Each number is 128 + 32 x the weight over the matrix's rms, rounded and kept within 0 to 255. Layers, rows and columns count from 0.

# layer 8 MLP up, 960x192, rms 0.161, rows 516-533, columns 0-191
[[ 91 129 203  80 158  81 158 149 146  66 128 195 131  25 140 168 165 192 105 121  70 153 119 197 182 106 164 116 110 133 174 172  86  93 116 143 137 122 137 162 192 117 110 129 146 166 128  91  98 147 152 155  92 124 115 123 189 147 178  88  75  96 146 184 180  56  96  92 158 192 138  95 134 154 155 132 128  11  89 153 148  64 141 147  88  88  53  89 122  79 113 129 115 157 122 123 111 133  63 179 126 158 173 113 163 152 153 163  38 118 132 120 104 143 101 173  98  44 147  62 112 143 162  89 148 132 128 165 138 151 148  75 136 163 190 159 111 153 193 139 100 184  77 157  36 171  75 178  76 110  94 145 139 125 147 194  79 146  57  81 102 165 164 172 133 206 150  93 105  80 133 119 140 101 128 140 118 117  92 143 123 159  80 119  81 131 179  83 141 142 116 123]
 [143 101 177 114 159  81 142  71 152 121 164 175 115  92 162 148 148 172  85  93 115  56 112 140 140 106 139 103 130 182 146 138 160 151  98 111 133 168 172 156 157 139 150 101 141 152  97 142 173 187 158 114 155 137 130  99 156 142 153 108  88  90 101 144 158 142 128 109 158 183 119 135 174  88 172 157  84  93 131 167 129 117 168 213 127 137 104 115 129  95  50 132 100 134 144 161 160 159  66 120  90 186 133 156 152  86 133 161  87 140  80 134 109 119  89 115  79  83 102  54  89  66 116 134  59 123 111 135 189 124 138 114 140 103 136 146 137 161 114 168 100 117 150 169 105 133 102 135 113  78 111 155 164 103 142  98 151 208 103 112 119 136 163  92  74 179 130 129 107 146 212 143 132 139 121 112 100  70 155 119 137 175 144 120 173 182  90 154 110  67 118  68]
 [150 104 106 114 138 151  89 137 109  88 154 171 110 155 171 137  99 143 161 137 132 132 132 132  83 111 142 135  57 112 156 100 137  94 130 177 139 125 224 127  75 111 119 141 153 121 173 119  83 103 121 137 129 123  93 163 132 111 157 153 102 106 167 129 189 133 114 141 126 120 165 119 169  94 107 128  93 136 154 173 218 151 132  80 105 168  87 120 161 125 141 162 124 117  76 114 153  86 146 129 139 130 137 168 177 144 184 104 119 115 133 154 123 107 108 128 140 132 133 154  91  78 122  88  82 122 154 149 129 146 123  78 154  72 138 100 152  85 135 112 113 165  99  75 115 119 136 122 158 124  57 139 130 110 172 137 128 129  57 125  90 118 190 110 130  91 120 138  81 120 149 102 160 140 114 115 132 164 103 175 140 113 142 116 129 164 124 103 107 149 158 126]
 [ 77 130 150 124 140  96  83 143 109  57 110  75  81 106 121 226 122 133 118 156 147 116  88 138  67 112 169 150 106 153 127 126  85 156 122 119  96 120 193 146  91 128 163 110 120  96 153 126  80 182 209  97 171  84 102 201 160 150 138 164 128 152 159 183  78 152  89 140 164 159 156 103 132 124 111 179 139 127 130 125 100 176 161 142 147 187 107 107 128  91  89 115 141 124 101 155 142  95 145 119 118 100 160  33 142 124 185 182 142 113 160 184 165 103 110 155  88  77 171 142  95 107 193 132 121 110  66 128 129 160 137  86 103  96 114 153 125  72 167 176 148 176 115 163 147 160 109 121  65 113 125 144 113 165 118 141 124 122 141  71 160 144 166 118 151 161 128 144 117 102 111 177  81 113 164 161  76 106  56 140 137 149 173 188  71 164 123 102 137  69  67  97]
 [ 56 163  84 169 174 101 158 101  91 144 186 104 132  96 134 114 139  88  98 120  94 124 114 100  66 153 158 194 103 119 109 119 140 136 171 114  71  99 113 101 226 115  96 146 134  78 107 161 135 145 174 148 188 158 150 142 158 171 134 147 193 126 148 121  71 132  90  89 134 108 174  82 120 138 132 152 169 132 120 177 150 129 129 136 104 144  89  50 123 114 130 123 129 105 116 157 172 144 129 126 144 107 148 118 135 119 137 132 133 101 166 128 113  87 100 130 157 116 142 141 153 135 204 134 104  79 145 136 131 173 151 147 145 107 159 164 115 116 185 133 103 119  73 152 145 146 132 112  63 123 148 115  91 176  78 113  67 122  96  96 159 109 201 159 159 201 135 108 112 133 102 160 101  79  86 113 149 100  92 130  84 134 149 163  66  99  53 135 108 103  98 114]
 [112 152 151 131  87 156 103 133 153 121 137  82 120 126 110 106 130 175 138 155 128  68 109 121 182 137 132 152 120 110 188 129 118  84  86 105 186  96 179 190 110 151 151 181 165 178 148 149  71 163 106  82 128 153 172  50 146 126 103 174 140 132 139 114 102 152 104  97 149  98  93 141 121 102 131 187 116 150  94 135 156 127 158 170  78 132 138 104 133 100 118 161 113  90  74 136 181 115 146  87 116 137 156 132 127 130 122 147 112 157 148 168 157 183 128 120 146 123 139 117  67 110  80  84 133 113 116 165 128 138 152 129 134 109 149 148 147 101  92 147 127 156  82 150 114  88 118 155 139 127 163 118 102 141 144  87 101 137 124 126 162 117 125 122  71 114 100 132 127  99 124 109 143 119 150 165 130 117  87 125 123 144 124 149  91 132 139 108 134 172 144  73]
 [158 125 149  80 142 141 122 169 124 131 186 130 154 102 171 112 208 141 108 143 121 105  52 112  74 129 127 110 133 124 131 136 133 148 118 211 113 113 129 136 121 110 181 168 157 163 137 165 170 116 161 137  86 164 138 137 187 176 102 103  97 172 168 132 158 111  61  26 167  93 109  61  92 110 150 149 112  97 136 127 149 142 155 131 137 112 140 137 148 106  69 127  81  90 152 166 134 160  66  47  97 101 198 179 164 134 127  85 179 101 123 117 116 116 115  59 122 176 123 111 145 127 120 134 102 128  95 173 188 156  83 131 144 109 156 163 188  72 102 134 130 121 183  98 141  90 100 169 121 153  53 167 121 105 142 115  98 116 111 174 143 146  88 206 173 126 123  86 109  43 106 112 155 106 108 119 135 141  93 147 108 148 170  94 133 140  68 127 164 145 116  81]
 [168 145 154 111 137 104 175  81 167 151 156 128 154  83 105 129 176 170 135 144  79  96 145  68 200 122 124 149 126  98 211 140 104 139  85 155 142  73 149 181 104 122 142 140 159 128 104 125 114 163 171 110  82 130  99 137 135 145 114 120 119 114  96 128 118  90  71  94 151 145 111 140 178 161  77 129 147  31  80  98 109 124 219 169 117 164 135 167 146  86 147 176 115 146 150 131 122 129 117 156 112 210 160 160 157 166 135 131 125 129 132 117 114 171  57 171 115  75 149  96  93 164 137  91 133 117 116 143 162 180 136  79 131 119 159 134 149 114 142 171 111 171  96  94 112 133  92 167 104  97 148 224 148 145 109 136  66  99 123 119 158 118 187 166 127 164 146 143  65  83 102  65 133  99 101 138 153  68 109 106  92 144 103 138  93 134 130 105 108 131 143  49]
 [105  73 133 152 191  70 143 123 210  90 193 111  98 103 115 184 125 187 105  86 146 139 108 127 115 114 108 127 108 136 165 172 102 101  88 110 150 149 142 136 104  74 112 107 117  93 149 111 161  85 185 131 186 156  97 128 109 117 100 144 122  53 137 140 179 102 123 107 145  93 145 104 172 118 113 166 139  76 145 136 152 120 109 138  64 140  78  65 110 130 194 112  62 144  98  79 123 104  29 178 111 121 175  98 191 132 132 149  79  76 115 163 150 139 138 125  62  93 124 169  58 159 150 136 100 118 118 149 121 128 145 144 167 136 149 129 145 158 162 133 135 131  89 127 108  84 138 168 105 155  80 159 152 154 134 138 143 147 141 111  88  71 185 167 119 108 144 151 145  66 133 166 169  85 152 119 155 120 134 179  99 172 121 116 112 130 149 108 108 106 141 184]
 [166 125 132 112 120 153 141 130 145  90 168 152  99 134 152 175 160 122 138 116  65 100  60 148 198 111 156 149 134 108 128 102  66  55 154 172 109 138 153 100 170 115 185  83 127 152 201 142 145 106  94 143  86 123  88 138 188 195 116 107 132 117 146 133 117  93  71 130 155 132 116 135 111  77 215 179 125 132 115 127 136 139 154 187 142 129 119 140 163 148  66 138  84 156 111 116 166 110 123 135  85 107 176 161 185 173  64 145 152 141 104 202 112  67  79 138 109 123 127  76  97 140 119 167 163  96 105 165 138 129 119 123 173  91 128 190 179 100 196 131 144 151  48 137  89 130 157 121  66 145  87 189 126  62 137  71 110 141  60  80 193 166 133 157 203  69 188 178  96 140 176 112 142  40 129 163 138 185 124 113 112 135 124 129 100 126 101 108 117  97 110 145]
 [104  62  74 109 173 141 143 160  85  73 126  42 106 154 130 129 157 114 104 128 108  82 129 187 104 190 161 194  90 144 114 158 126  91 122 128 173  76 138  57 133  83 124 148 111 158 101 155 116 129 177  73 115 162  97 124 158 145 147 223 107 128 122 101 107 131  93  91 108 113 166 114 142 120 125 114 117 125 162 123 116 166  84 110 146  91 132  71 125 136 171 127  89  96 127 107 142 138  84 110 142 134 139 112 170 127 118 150 130 113 131 132 139 106 120 149 111 162 140  81  86 127 193 197 155 160 103 171 127 152 150 164 164 132 151 188 130 105 141 163 154 155 148 179 144  88  72 183  82 152  99 165  94 158 108 127 137 119 141 134 148 119 146 157 127 145 182  54 134  86 184  99 144 119 108 105  85 124  98 113 144 155  68 152 123 103 145 122 146  76 131 153]
 [126 154  82 134 204 126 167 191 143 113 139 129  90  85 122  85  91 173 115 108 122 114  92 185 192 104 135 175 155 120 157  81 125  99  93 177 161 127 145 125 158 132 137 157 144  77 159 120 115 167 139 171 130 115 172 115 123 168 120 133 136 120 149 135 146 155 133 112 149 130 122 121 100 146 123  92 134 149  94 159 162 119 163 134  98 140 151  67 163  59  86 145 127  69  73 102  85 163 126 111 118  86 100 160 117 134 139 122  98 154  85 103 170  94 123 150 145 122 138 116 124 132 172  75 138 111 111 111 116 119 119 130  99 124 158 117 113  95 128 121 112  84 139 175 165 137 150 108 131 139 125 171 103 131 144 170 108 183 112 116 187 141 106 127 154  73 128 119 114 134 154 122 121  90 137  66 124 127 177 173 140 161 158 113 116 128 132 146  96 131 110 114]
 [ 79  59 126  92 152 125 170 103  91 102 119 169  65  98 119 119 161 149 151  75 118 106  73 195 145 137 142 168  91 124 103 121  70  95 132 109 148  67 107 137 163 122 124  82 151 119 157  95  85 111 129 151 110  79 148 164 171 186 107 142 164 111 173  75  99 116 139  78 157 109 159 152  83 150 167 140 128 141  78 195 109 167 159 176 123 115 172  98 145 159 144 103 138 145 108  61 117 148 126 118  36 189 159 107 121 185 157 135 114 110  97 184 183 109  26 110  97 135 105  93 143 130 163 155 128  97 100 131 142 192 142  65 117 102 168 122 223  63 144 111  87 140 119 138  50 161 124 150 130 154  98 125  79 134 134 165 112 101 146 131 153 151 123 125 151 139 121 220 128 198 124 129 136 107 146  89 103 162 123 143 128 161 172 159  76 116 153 131  95 133 128 176]
 [166 153 102 105  76 129 112  80 142 131 133 100 132 122 108 120 159  93 102 124  73  97 109 130 133 142 149 157 136 133 137 171 144 126 133  97 114 122 130 122 126 113 136 130 126 118 150  93 130 147 135 140 155 157 161  93 144 132 126  94 132 123 153 155 142 128 149 148 105 111 138 116 154 115 155 106 131 122 142 128 108 127 108 125  89  95 169 130 110 109 128 139 139 104 129 163 145  68  86  89 133 132 127  72 116 126  97 123 139 130 152 170 136 157 160 134 148 113 147  81 116 114 130 143 108 139 131 123 142 123 157 148 146 141 149 161 132 150  70 133 139 130 166 136 135 155 101 112 117 124 135 124  99 151 120 124 111 129 147 128 141 123 126 166  89 140 111  90 134  85 160 114 129 138  85 138 119 126 133 169  83 100 119 154 124 141 108 134 146 101 103 102]
 [ 52  60 168 104 177 118 166 177 159  83  91 167 181 142 108 114 203 104 114 129 124  97 144 147  93 155 141 178 132 136 153 147 136  61 104 118 169 139 128 145 165 137 125  87 129 146 141 144 164 120 131  95 149 145 130 103 144 180  88  99 164 113 196 201 125 126 130 108 120 105 129  78 108 144 149 133 119  65  90 206 149 155 129 159 103 110 134 103 147 133 102 177 141 122 107 131 145 159 110 109 124 114 135 143 129 145 106 153 119 124 104 118 109 109  93  59  88 156 130 137 128  71 139 115  97 153 119  88 133 137 115 123 139 143 131 128 185 127  72 181 154 150 169 108 107 125 131 125 126 192  78 122 141 132 101 152 135 175  53  77 109 177 157 146 173 131 148 180 121 121 133 115 169  88 134 119 118 183 120 129 112 100 115 122 102 179  65  47 116 148 138 182]
 [115 151 149 142 210  69  85 186 148 144 131 162  85  95  92 120 159 106  91  99 157 128 146 150 160 138 133 180 145 127 214 128  97 114 158 146 159 152 210 122 168 133 121 147 113 117 104 103 120  71 105  83 147  94  91 123 121 109 149 158 122  63 132 163 150 132 103 149 131 147 141 112 208 102 160 115  84 100  86 169 189 142 142 123 137 171  18  97 199  34 127 154  38  94 149 113 101 122 126 115 156 172 112 139 142  96 123 132 114  93 106 129 126  89 111  87 142 163 127 130 122 125 159  96 146 129 153 131 149 158 187 142 129 132 157 127 184 125 102 129 126 164  77  84 162  48 120 127  70 194  92 137 107 180 107 124 120 118 130 149  87 113 138 124 129  92 191 146  98 137 104 181 157 107 181  90  93 186  90 115 132 171 128 145 155 149 130 114  92 120 154  56]
 [136 135  84 126 200  95 171 152 119  86 121 165 153 134  68 142 117 186 108 114 125 126  79 115 128 148 179 148 122 172 157  64 141  96  97 157 144 149 124 156 148 124 113 177 144 126 122  70 102  89 157 156  30  94 155 130 132 107  94 110 114  95 169 143 163 132 133 149 171 121 227 118  99 153 136 127  96 137 106 178 163 155  92 116  92 128 134 128 134 165 135 133 107  84 108  91 113  96  92 120 142 121 134 131 127 152 139 113 143 126 157 111 114 159 126 159 124 114 123 100 126 138 120 126  90 135 152 110  98 123 156 107 157 201 142 166 138 103 112 119  67 142 126  94 122 115 155 138 105 167 100 126 127 111 165 129 122 105  82  63 138 165 144 128 164 151 128  57 107 116 154 101 154 113 114 108  97  99 176 135 151 133 144 136 145 185 117 119  47 134 143 158]
 [165 109 121 144 119 105 116  81 155 148 125 108 148  95  91 192 139 105 135 165 123 110 132  70 123 149 143 131 117 147 198 134 141 106 149 122 114 126 140 145 120 150 178  98 125  68 144  89  94 156 111  93 136 126 108  70 136 166  88 135 127 116 195 123 128 112 117 156 155 107 118  61 161  80 156 132  97 145  77 149 122 150 110 132 119 153 117 121 116  93 121 163 158  85  70 176  90  68 178  88  62 132 115  69 137 135 102 152 163  77 147 104 130 152 131 128 112 120 133 138 157 134 123 134 114 161 149 147 166 138 140 117 150 175 155 158  71 125  99 136 207 169 135 118 158 131 105  31 140 175 132 141  92 176 178 162  79 184 100  65 138 197  98 145  68 131 115 160 114 162 111  97  77  90  82 106 144 172 122 120 107 129 164 155  33 169 168 145 117 176  66 122]]
# layer 8 MLP down (transposed), 960x192, rms 0.123, rows 516-533, columns 0-191
[[124 108 129 155 200  63 113  94 126 100  95 100  76  91 116  62  71 113 168 161  76 114  92 164 164 120  90 132 145 148 146  90 108 125 204 140 142  86 185  82 201 119  60 175 132 142 119  65 115 140 111 119 109 120 116 109  75  67 129 162  78 173 129  99 140 136 129 117 131 163 144 253 209 104 157  69  82 211  55 123 219 120 117 124 113 172 139 138 123 116 134 170 161  79 126 123 117 106 194 134 179 195 154  32 155 214 127 153 156 133  84 147 175 139 125 192 122  65 100 136 131 156 126 135 129 125 118  85 148  98  64 136 129 135  55 155 105 154 109 115 183 199 119  89 120  29 146 144  81  70 137 150  49 123 119 255  93 169 142 134 162  58 112 189 139 178  99 118  83 165 110  93  58  93 203 120 128 170 148 135  76 140 106  98 106 147 117 160 150 133 169 160]
 [137 116 102  82 102 124 131 164 142 145 181 119 111 133 132  93 112 113 152 117 126 135 136 139 140  96 138 105 128 193 178 111  98 139 160  95 140  98 169 124 123 133 135 140 118 120  95 111 119 149 135 119  95  95 129 106  76 141 133 197 119 135 113 139 169 113 127 131  99 111 130 193  93 126 129 139 122 106 147 176 101 134 114 119 144 144 120 145  45 109 148 118 148 123 126 165 124 137 134 135 155 116  96 128 115 158 140 147 130 141 148 144 141 108 123  96 101 136 149 143 136 138 132 159 119 146 123 149  95 104 104 138 172 119 137 123 111 116 137 176  67 178 142 108 153 122 134 126 116 162 146 119  90 162 113 129 124 126 116 132 124 167 128 128  74 142 134 131 171 156 127 133  89 111 132 134 159 135 109  96 125 112 138  97 146 169 134  74  99 145 138  83]
 [141 133 127 152 134 119 153 131 151  60 116  93 149 122 127  79  66 139 145 148 119 174  96 102 148 145 135 131 149 164 116 158  97 130 132 107 131 172 120 141 132 154 138 153  84 135 141 110 140 117 127 112 101 135  75 158 112 122 100 146 125 127 131 111  87 154 127 111 170  90 130 116 131 129 115 136 145 145  93 143  73 174  89 110 115 129 148 163 115  95 175  82 110 108 117 110 158 161 117  81 125 177 156 158 119 121 145 120 105 115 129  99 117 107 144  94 166 169 113 121 158 138 129  90  91 156 187 146 107 139 127 109 143 128  82 142 144 148  77  85 163 106 164 123 156 146 153 128 155 128 119 130 168  96 133 177 117 119 146  93  35 112 146  75 151 142 127 142 114 164 117 134 121 156 127 152 115 153 159  84 147 111 140  89 140 111 142 134 167 125  66 133]
 [204 176  75 114 127 122 165 188 146  41 106  96 136 135 122 137 157  64 107 115  76 121  92 117 148 102 149 169 149  82 125 158  96 119 140 157 137 135 159 191  75 126 173 143 104 112  98 100 120 122 115 206 173 151 119  43  81 140 194 103 121 179 164 137 168  94 127 145 200  66 144  83 155 122 122 167 102 116 162  81  96 148 126 148  71 132 165 152 107 172 100 100 114  94 112 161 152  99 112 138  79 115 145 190 195  86 143 108  71  75 202 127 152  74 173  96 117 158  76 164 133 151 201 171  27 149 113 142 146 118 144  92 170 171 146 134 216 163 116 110 151  99 116  82  68 203 131 118  49  95 154 100 205 167 174 116 117 122 131 130 154  95 107 195 115  51 135 130 120  71 100 113 143  62 142 162 119 114 146 115  94 139 124  75 147  82 166 127 132 109 117 109]
 [138  60 119 168 124  86 101  99 130 112  94 103 157 138 134 121 119 126 161 142 136  92 157 118 133 165 187  96 144 117 141 117  75  96 131 149 180 147 151 139 159 204  90 153  81 117  87  57 129  96 162 193 192 143 108 156  66 104 142 138 128 105  69 150 104 135 140 137 145 113 104 217  53 135 139 134 151 106 121 119 143 158 148 195  84  88 118 133 124 147 170 150 177 151 113  61  76 124  88 162 108 123  70  99  93 142  89  78  43 103  98 167 122 122 138 106  89 119 104  97 108 130  81 150 100 145 191 139 177 145 153 146 132 127 163  96 128 136 186 128 160  98 172 107 113 161 112 162 195 141 109 106  97 114 158 150  83 156  90 150  71 116 118 127 188 199 127 151 148 154 112  93 174 161  77 138 140 151 145 137  51 164 156  67 126 109 189 188 156 142  81 117]
 [107 152 107 152 175  58 111 122 148 132 124 146  98 112 114 148 126 126 121 116 118 129 140 122  90 138 112 145  82  98 110 152 148 120 145 132 104 124 125 139 114 135  93 138  88 148 113  81 123 128 186 175 130 144 117 167 135 129  90 132 124 137 139 126 136 103 133 143 129 124 117 155 121 104 118 117 102 114 125  68 142 161 111 124 132  73 173  77 141 137 120 128 132 120 152 119 129 117 118 144 128 135 127 121 187 134 127 120  79 134 128 110  98  97 170 117 152 140 154 144 139  94 149 178 121 166 158 117 171 150 129 108 102 101 150 125 133 142 142 110 130 130 120 105 131 138 107 118 119 153  86 111 102 143 118 125 144 136 177 128 108 113 119  91 166 154 150 110 233 163 128 118 138 176 121 120  94 130 122 176 130  77 192  82  87 110 107 130 123 107 176 161]
 [180 144 139 152  47  77 127 105  98  97  94 132  95 144 134 117 152 147  36 124 133 142  94 114 107 136 132 127  68 123 171 101 140 147 186 117 151 127 167 123  70 198 175 131 112 124  88 116 174 134 166  95 107 122 117 128 139  61 133 117 115 127 146 165 160  76 200 130  22 212 104 173 101 167  52 124 103 109 130 118 118 106 116 130 144  73 146 112 123 181  70 106  88 126 123 123 175  37 205 137 146 158 141 134 147  97 178 132 140  94 118  90 108 168 174 118 127 113 105 140 165 140  87 129 115 143 176 175 180 149 136 104 153 192 106 181 160 145  99 138 196 143  38  98 104  96 159 154  73 136 101 136 121  61  91 121 118  86 120  97 148 131 158 130 130 154  83 109 127 192 153 140 146 152  93 133  64 109 142 154 126 138 135 130 161 154 112 132 163 138 114 138]
 [129 181 143 105 157 141 144 139 180 105 175 119 165 132 113 106 125  90 108 105  94 124  54 177 141 149 148 135 111 114 145 116 114 124 100 105 110 166  69  80 110 155  65 153 177 113 119 166 150 148 131 151 159 135  90 178 126 124 121 137 160 121 121 123  87 109 103 123 134 141 192 142 180 131 133 184 205  86 115 165 187 112 192 128 130 153 166  85 124 138 116 160 124 132 130 126  68 129 136 173 107 130 148  97 155 140 156 166 121 154 100 124 115 166 131 170  96 103  89 170 143  60 172  94 109 174 142 114  89 122 144  69  76 116 160 110  80 162 111 156  85 180 169 125 105 102 161 173  91 117 149 138 119  97  74 190 175 173 114 129 147 159  71 170 131 138 102 128  73 107  95  98 133  88 128 175  98 120 127 123 107 114  86  67 124 178  69  87  82 117 141  58]
 [147 187 161  85  99 114 149 147 134 129 142 152 158 137 106 204 120 144 171 119 101 144  95 105 173 112 161 106 138 135 111 121 175 102 132 104  92 109 113  90  96 116 128 148 111 122 112 177 140 154 133  68 147 173  89 140 119 148 103 133  89 109  87 173 142 123  92  99 115 144 122 156 104 133 102 134 137 149 127 171 187 128 138 159 135  90 129 107  93 125 165 118 135 115 120  71  90 125 166 125 137 141 105 122 177 100 133 148 141 159 119 113 117 158  56 123 136 127  98 134 150 102 121 119 158 137 108 155 141 167 136 173 124  94 149 140  97 114 118 153 101 125 126 132 164 121 149 119 159 156 133 153 138  80 101 137 105 119 133 122 147 114  96 118 124 125 104 156 227  91 157 103  63 155 161 125 182 146 127  98 124 130  95 163  79 135  92 147  67 132 114 150]
 [119 110 137  97  91 153 137 122 146  94  94 121 106 160  98 127 167 123 168 167 147 147  47 116 179 110  62 159 126 123 116 129 119 106 144 111 147 104 182 103 142 146 143 123 125 164 136 155 163 100 185 165 123 122 211 152 170  43 131 148 101 121  91 140 133 132 121 153  89 135  77 133 151 140 125 107 109 126  99 135  85  84 122 106 179 153 121 113  61 132 116 143 118 203 136 119 189 115 115 118 162  92  75  74 121 118 117 133  64 160 103 112 108 103 140 177 129  80 113  89 107 105 115  99 102 112 151 115 129 135  96 155 146 103 106 103 139 127 196 137 151 114 142 147  63  88 132 140 156  91 183 125  80  98 115 186 110 151 153 138 146 172 180 204 116 105 138  99 122 169 117 166 109 185 112 147 162  80 157 110 223 128  60 194 106 136 117 159 138 150 143 127]
 [115  98  93 110 134 147 137 127 126 114 197 138 137 178 153 122 114 102 134 136 107 154 109 141 113 125 140  67  80 135  98 101 101 106 113 173 138 105 176 141  99 107 115  68 156 142 124 142 131  77 119 180 137 142 140 155 102 162 135 163 155 133  67  71  92 166  65  64 145 137 148 115 100 115 123 178 137 186 114  98 100 108 126 153 131  83 140 169  73 110  75  95  94 129 161 126 148 114 107 118 148  67  81 147 112 179 181  91 192 145 130 117  84 108  90 148  97 173 105  69 123  83  81 193  86 190 183 113  87 123 122  98 145 178 121 142 219  78 151 168  76 134 178 134 146 137 170 172 176  98 121  95 129 178 124 122 133 151 186 109 141 109 133 167 160  74 128 129  70  68  87  84 170 145 171 156 162 100 157 201 162 145 145  76 167 124 139 158 140 115 107 161]
 [135 135 129 140 158 138  94 119 158 141 168 105 148 125 161 111 102 124 135 100 102 142 170 116  93 128 138 125 125 153 121 117 106 118  88 184 104 119 166 119 123 135  98 150 117  99  85 135 151 147 118 167 146 146 135 141 153 133 177 132 144 142 126 127 125  85 104  67 154 130 117 133 128 149 116 113 145 112  92 126 158 170 175 152 148 104 140 173 135 138 135 127 142 113 101 154  92 141 110  93 128  93 120 114 160 132 138  98  95 121 122  52 125 109 121 166 136 142 163 191 170 118  93  92 122  84 129 116 131 113 142  80 172 123  99 167 118 175 174 122 126 146  95 144  98 120 109 108  91 109 181  96 138 154 159 118 104 132  95 121 171 133 137 126 124 107 135 147 181  85 109 107 162 117 114 107 113 104 179 147 131 142 120 102 122 134 115 155 100 140 117  76]
 [107 131 148 139 128 117 112  76  93  66 129  73 118  98 194  97 176  77 181 129 160  90 175 137  52 180  94 172 169 165 148 160 109  94 185 129 142 154 116 147  56  93 156  43 167  52 153 117 138 106 175  98 109  78 117 131 139  95 174 158 123 120  75 108 157 182 136 150 111 130 106 127 138  52 143 169 103  90 116 100 134 132  26 123 135 133 106 130 164 133 113 103 145 126 160 106 168 121 137 161 137 110 106 114  33  82 132 157 102 135 167 167 116 136 116 156 196 103 143 112 101 137 114 117 162 170 156 109 131 122  90 176 125 127 172 165 101 124 141 158 193  65 109 127 155 175 147 116 151 111  90  80 114 117 112  98 133 135 145 149  79 102 158 116 131 171 148 127 123 129 138  85 132 126 144 152 143 118 171 112 149 118 169 118 157 157 215 112 168 111 183 103]
 [117 111 168 142 192 131 115 158 101 131  88 119 141 137 140 110 107 168 139 138 155 125 113  98 135 128 112 124  92 155 137 126 134 117 170 127 146 125 130 112 161 157 140 151 157  95 125 138 101 126 133 122 146  97 114 164 152  95 108 112 119 135 114 106 164 108 105 111 165 120 167 166  98 142 160 151 121 104  94 167 157 102 124 159 132 181  87  83 132 130  69  80 106 120 135 105 137 190 120 123 122 119 135 146 174 119 153 140 143 126 123 120  96 114 127 125  98 135 113 146 117 131 117 147 117 139 100 121 136 112  99 143 107 123 104 124 132 118 142 137 116 146  94 136  97 109 128 113 147 111 108 160 146 128 148 140 125 125 126 150 126 135 121 149 173 118 150 126  59  94 113 136 108 122 139 101 137 106  80 150 188 139 157 145 126 136 118 119 139 131 123 122]
 [159 122 133 154 111 165 106 163  60 113 122 143 119 128 105  98 110 100 144 150 160 128 151 166 144 130 175 101 151 125  88 133  87 103 134 120 119 112 141  52 117 138 186  89  14 126 108 140 137 135 140 133 188  99 140 148 157  91 128 125 144 174 146 161  91 118 162 120 161 141 153 191 113 124 101  97 122 125 101  96 143  98 107 180 136 108 128 121 149 146 150 124  97 151 131 160 148 162 133 122 139 161 129 151 180 139 117 134 111 145 123 102 111 133 113 139 158 102 103 137 152 137 177 110 132 121 157  91 108 104 166 104 145 146 101  90  80 153 146 121 116 129  88 122 170 145  83 154 147 159  95 148 218 141  98 143 138 125 105  88 172 135 122 126 123 157 121 143 128  97 102 138 141 100 124 112 165  80 129  42 119 116 102 111 121 117  98 146 169 108  90  96]
 [140  78 131  95  86 165  93 111 111 169  88 166 102  66 192 101 133 129 153 113 160 148 116 133 182 131  96 108  72 137 169 127 147 136 175 110 155 200 140  93 122 107 144 122 217 176  93 157 101 117 131 111 180 116 109 202  70 128 128 152 151  66  98 108  91 105 161 109 137 149 113 120 168 116  82 135 144 167 166 105 174 130 102 110 145 154  77  88 121 116 171  92  95 142 179 136  90 117  88 166 172 101  93 140  92  59 146  55 176  47 132 145 157 111 108 111  95 137 110 135 136 159  99 141 130 185 178 124  91 105  78 187  75 180 111  99 151 122 115 145 130 159  78 159 141 128 156  98 143 124 124 116 102 121 135 175 159 148  60 196  66  91 105 153 122 149 128 123 175 132 143 102 153 144 177 156 146 136 125  52 114 159 112  70 146 104 167 165 152 171 127 143]
 [104 113  86 125 140 130 108 118 125 123 138 107 118 163  91  72 138  89  74 145 113 190 155 165 133 110 136 163 160 119  92 130 120 126 166 156 108 124 120 142 143 137 156 168 108  94 114 118 154  90 173 151  88  92  80 183 140 126 129  79 127 135 116  95 126 136 108 116 178 124  97 165 110 119  84 115 173 179 188 135  81 124 100 139 146 117 119 146 152 180 117 171 124 115 134 149 105 131 114 124 119  88 128  83 134 123 184 114 148 123 125 171 115 130 145 161 133 129 127 156 128 170 144  72 107 189 105 115 137 114 152 121 121 106  92 139 124  86 147  37 129 110 156 186 102  74 151  99 153  97 103 133 103 116 126 125 139 127 141 114 146 156 178 136 130 142 106 101 163 168 185 141 129 173 143  83 131 113 114 172 111 171 121 147 152 122  81 128  65 137 107 150]
 [139  63  75 179 102 114  98 103 109 137 139 140 124 153  59 116 176  65 137 107 142 167 119  99 193 167 172 186 133  70 131  68 111 149 120 126  98 115 204  97 112 153 132 110 203 125 104 144 131 125 105  72 169 152 148 140  78 108 132 133 161 147 113 127 122  80 126 189  78 172  78 156 181 110 126 143  64 112 115 154 112 112 156 121 111 135  93  85 127 141 164  87 175 101  98 120 150 142  70 127 207 120 144 140 137 106 145 107 154 155 137 144 105 133  92 144 177 128 147 155 142  34 139 119 155 138 124 120 105 118 150 169 119 151 106  32 142  99 163 164  84 102 149 133 126 183 163 193 181 133 136  81  78  87 127 161 114  98  51 100 140 173 176  82 197 171 131 132 145  61 163 134  75 175  97 175 149 161 103  79  88  90 177 197 167 157 145 121  78  84 133 158]]